config.yaml
d_model: 96
d_mlp: 384
vocab_size: 8192
norm: "rmsnorm"
rope_fraction: 0.5
extras: ["value embeddings", "an embedding shortcut", "weighted sums over earlier layers", "capped logits"]
dataset: "wikipedia_en"
Each number is 128 + 24 x the weight over its row's rms, rounded and kept within 0 to 255. Layers, rows and columns count from 0. Numbers have three digits each. The size before them is the row's rms in percent of the matrix's.

# up: layer 10 MLP up, 384x96, rms 0.0646, rows 363-383, columns 0-95
# down: layer 10 MLP down (transposed), 384x96, rms 0.0653, rows 363-383, columns 0-95
up363 096:148102091127126097149110123118114140123110112144119136114121139107122119131165114110111099148150112081148073133150140138124164111120116165160132132104172129156089175153113120150117129108090156144136106183098166085162106090096089165112128133127142107122172133163119089123109120133121116167
down363 097:155132110148128143123107104137131155114147153158105109112135121101163057141161127164122169153119137127150156168137129138095142113128123166152122142143112104134158134125121100116069138157147122130085126174126149120147142158146100156113185170127154123097158152128139074116135122086109139121
up364 086:113152126144143107151182152133127082127106117089098126125147109156117088152164152131115111119125150104141090056104105124137112135126183145090116132138117099136122121173105101159113130078136150112158139131082165113126118130138145163158151156129122103108138141133138177123143132107095113107
down364 080:144116118112124171129130136137149118155150109111152152147094135104156131087096130102146111103085129116113149161143107129175122129143065122127128079138132138116137142103137147124148138146206094120126105117163122128160159180104111130132112063152130156140112099127121095119122154167124120117
up365 102:103154141153129143106150152132112096141097131099132090104078119145162115154079129123152123143111098078105122136160174140078175103139146142085148185144120146110130107118170103168128115123100128139127100119136107112139122119113103091144111162141147103081133132132143153119143116107100115152
down365 110:135170133140102129134111133161087107125134105148121158114169105091165115116136117119147103131126131169128164141103141179145073141180108107064124153118150099154144136128120148129132128118159132156163129160145114110105123154071108148066115131146096138134135117131122117109167106128135152111
up366 080:109100140153146134112192146150173091120143125129132112081110146147109129113084082154126126180154117098150149132105139175123154160106141131126147114136109128120126121122122163129111162104097193110147141121139117148149127137135079116097071147172118100090127137129130112145124145122100128128
down366 083:113168147110145153108155112108162124121101126143141188096122124100128146134150127100165093169109105117124115134130077123121124140143122069157178148141113182116121134158156161159120116188106117117119138129149128118145115108112127119097147136075138100108143078110160104099127129116135111133
up367 091:131087093088106113179127129107154114110117094114133098133129126111171125126131137093113112143108124102095151126155161140129134116158178146107104139104145130132098166108135143143114099098131149137169124135171155110126139074127092126100122187127140093154123096156151186111132111148107147136
down367 093:132145159143129073189134158139149091153115112079125113096162148143107125125115150126119150177127136126136157111115144128121132129119155122141157147159088130109170089111160134130143117154149136173131183144097155091122105149121122114177153125158158110117121123126105157129154108166140148097
up368 096:112128089105158075109154130084156150105133158130113117085137193147096139092142123086146110103135099160132162146118139119093135104105119130102116108177141120130137137124103115139156129127108103131161103195129104155165142122116129112143161178155143105113106114137145119138155140144131111114
down368 092:116137110158140153113151103129156120157111151137151122112110134121060159143113148126194145130113110092080131070147123144128137083145102150124076147090119100151116116141116126124119116136096132098138117067095134111114141111134152127116117160162162133096133121149121121115138162117084155142
up369 119:065137143126125131122112103176117127130102115107129126114077132189150113106115110129150152138089097133147124097123138196107150116137113112123139112095140152131112130163102173133102139055116120168138130135104131147115136079093121135086107151121142143097161126118109107146151118127127131139
down369 115:117106146110106124116111109132117115129142122148181080105086160106131154115149145161124110123159136133133106160152219142120116132103132113135136132126154121062125103143107154131121156153086108105127105111145127108115132105119178130156101112161122138138125098085168099121134113156128145165
up370 116:058104162141154112154110165135224166142108093123096119117119125121135136137134119128119127167118112112114078115147117152112151129167124138161082145105121108093127132143125112110119143133105127084109144130118107126110147149121095136100115167147139124130170133153111088107133151108109105134
down370 106:146145187162144143108048108150123158134143097107126105111058114090126142137100064132120137120149126124183120149123105152081129150102131130102137124172100131090089118121140129123147135159145148132116090102144111104129138148133129130116139140140097146109139117149153110147142136116134151137
up371 084:145166084134117130058155128112132123102119121100136135134123084130143146099128147122116123131117074131141114106106087147118135127124128130124106119092115145120139124117174157118096149062059101108130089136138083127152160121128109118083130158121142112119128148131103124093124113098096090103
down371 087:092170108142108119138103147139116128082085144078144104125109149134142097151158099139126082110126144092149202092151126139095106110135120126143129115148087131132146161106138149170120129153122111107129138116117091121144134137111161137122125150110126107092179155147108156089108123120084151111
up372 112:154108103129144088146110150099150121144125081096097112156137152150147108118123110108119133110123148103122140089122147156106110146105109170151135111103115110112102138130105142119128137085104162137153140133102103134179167097141144147120137121153103096029121129129126095110123184135122148121
down372 113:098143119172120109144142106166124098162108147157115134152117135112103113092118143136154169116173139118101178111157118089150145137163116127130145134105134145135104166147088118145121120129124154154173122154129131104148106131104157064136098107143155159115134122142133185125186119152140125161
up373 089:135133127086109128121145111153131123107156124122099126116098104142126146134164097138155145167156111143153101118142171138060113135095136150107134102064141123107106157123173120103119089090106117137126167162126136177144119116104112164121098131110122127100125113138151096144115123129110188167
down373 092:141149149104081135083129109056156109127112118136145131134151123119132214137132149109112078090153103174123105153135169131123123103132088148142114126080154089098110135128078119124135149132138146129121136141164128157122116147130111114146138119133112127150108075138119123157115154128114117131
up374 092:116142135118202084088140146129155161144128134108094175123122117151130152072134092131131118138136143143156143102118090147120137075147139133190097156126118099140141175123112124131121139087110110120160116131133116118117128123142102116115113133083130134148168129129119171084170151133113124153
down374 096:152154156108144113153104124141135111125122154121123156094150179122148132121107114153111126115107167164145123085143108163107128111135109170122072174134140083128138116093126131156092149121128129104141121127129157141176128197138147100127136092108076094110133090138152135108130097151127142105
up375 089:146086118136121129175188123127123085144127104122101094077081086131110130136142116086121093132121145150123108109113138158134129128154138153136134137124104118115073145125124104113140124100140120147162137149176114138138131117112096130105070129160109064093107123134140117171153130160142147136
down375 093:160104121147138133078145138159117101149130125113089138118110105114188170125120145141100118122148124134073133109117139081092113181108088119165099131079168089132112112097150139130135092141156120128129110142111143108144077134105149106117125148131132125106161113159147088119129153155135133099
up376 120:124124121136129068128117129150126140114122110159134115143131095132142152106172074119128103123125122148103078105092105133114183114120123157136107132086123112119094173126076138157121104097094127143178087106161121125145099122100154118171116136137067106104143139114137104131139142135139138158
down376 114:110117118129166105138121115147157126147117141107167164113144163120111099163081140097131140133176131209107092155133096142149139144155129168161113114100114089108091121159115118139113111130094116123138136116129128103139110098096168135110132130182131084106137116132135163163101134143132120155
up377 089:135072081134125119144148171128182163136114113135112110117103078107158135147128135110105119160094127147125114069149130156108164122154120111155109146140097143111112127138132110145157171112120101134133088176148136117166151125115112125118139127134148105155134113121099168158077106166160129139
down377 091:149165103117098167157096149139119115126181139165139134176120146100126139154145146109115120077122091104123135120114126154105127144089121126185103167141152138099122155167136142135193114122162103145139129153103124141095108115116135104125143114127136136108152125165157081126088127107090130123
up378 091:112132156132168117110116156137152127103132121152129132102094124164119060114095110108108110073139118138117157122157159124110141127092120142154137150117093086100121174125132078130122140085116141145130111158130165115141123131155088144139122105175129104116102134121130193118119110151074126122
down378 088:121117116116113124153106119103156154136155129089116072159140140147109111167132118130162141126142116134155130128119161106114112147168090155103062136147142101145099132128101125138162126145054155137124161175139137123132157074095110105146137139150099141161127119165116104126159129109107107111
up379 084:111104112120142156096142125112134126091105118151090149115087119142118124127119089117143127130110141130120114130118077157146158095126103119116131128097171122143121180179132163084126132122127105116104140183088131157160126118113083101090090150112101145114150125113138085169144152144139173153
down379 079:081178143141105174144101103139129116096100118124137141104119087129189099119115132081082143155168133141078159125154131134130162093133144115115122093140130133162153165108143107138104126113087139128110130128117153112153128142126158131129147100150119148110147113109086142139121146162097175152
up380 103:120094071115098144086110146138142123137112116134120076142113108152129124108167083115124097114089129123116052088123100106143139131117108180149114109123101125140102181133142140110115113101103154110131124162149109129157138096098117153132080132111090121138131149146150129097117114138095109142
down380 104:097145134118122096122134145133132098114119140162141145098101116144142125071107154130130128129103122168134105129129091126148126131124133150132136129156093150160118147104161116188180110065157171136114142122120138083108131140149092137109127153108092118147175177142124108079161154106131109114
up381 086:123135118125143137134103137097114096133151128170169165118128094133099149143135098116132126126112091120133122073098081109114118130111133149149101135125120146107152114142129146102097148138043138112120154088127138135160152097099133132109092178085118117092162097149152145129083115121142155147
down381 086:124164167136121153129121143086142148088073129152144122111141105088130140153101125118147121164142167115114126133109076159145121099166135104082159144122144154150133094087174116138127120112126137127149114127135134084105125152168126145132112130132141162156067107129111141116087109115145151085
up382 098:095131138122119122126139136098132081145121115070120152121044128098133131131129118150156142113126097099123101137140108137129118072103121148064118115140096121122089163099115090118141129111072126134112150110147119123162139133133094123104119096137120112109111152113124119105188160114108100139
down382 093:141115127136160095094097097095124084108125161127106133110150132142149094129160128174147100148125173117126112160101150120135117163159145126174123106139142092163143123125082094129082156157115131153059117140125128117139175118114141102137170140163120123166105127148101105133115123119143120142
up383 106:097131140100124098096090120138145133133138141140121115092114111108127105113122110112172151153099103131094111121156098149147161118098149142088176118089120123081120095131140138186117102109111168146104156123110116134169140065115108147132122149195087135105131130128113131132132113152126150154
down383 103:093142164129131126113111102108116163144105129126099200105122125142116128096115091133105097110139146153141108084112110179136138124132155139150140121132121127115114096113160115143081143134090170108129151079087115122172148125126107113128106178108150141093111120177131173139108132145098130136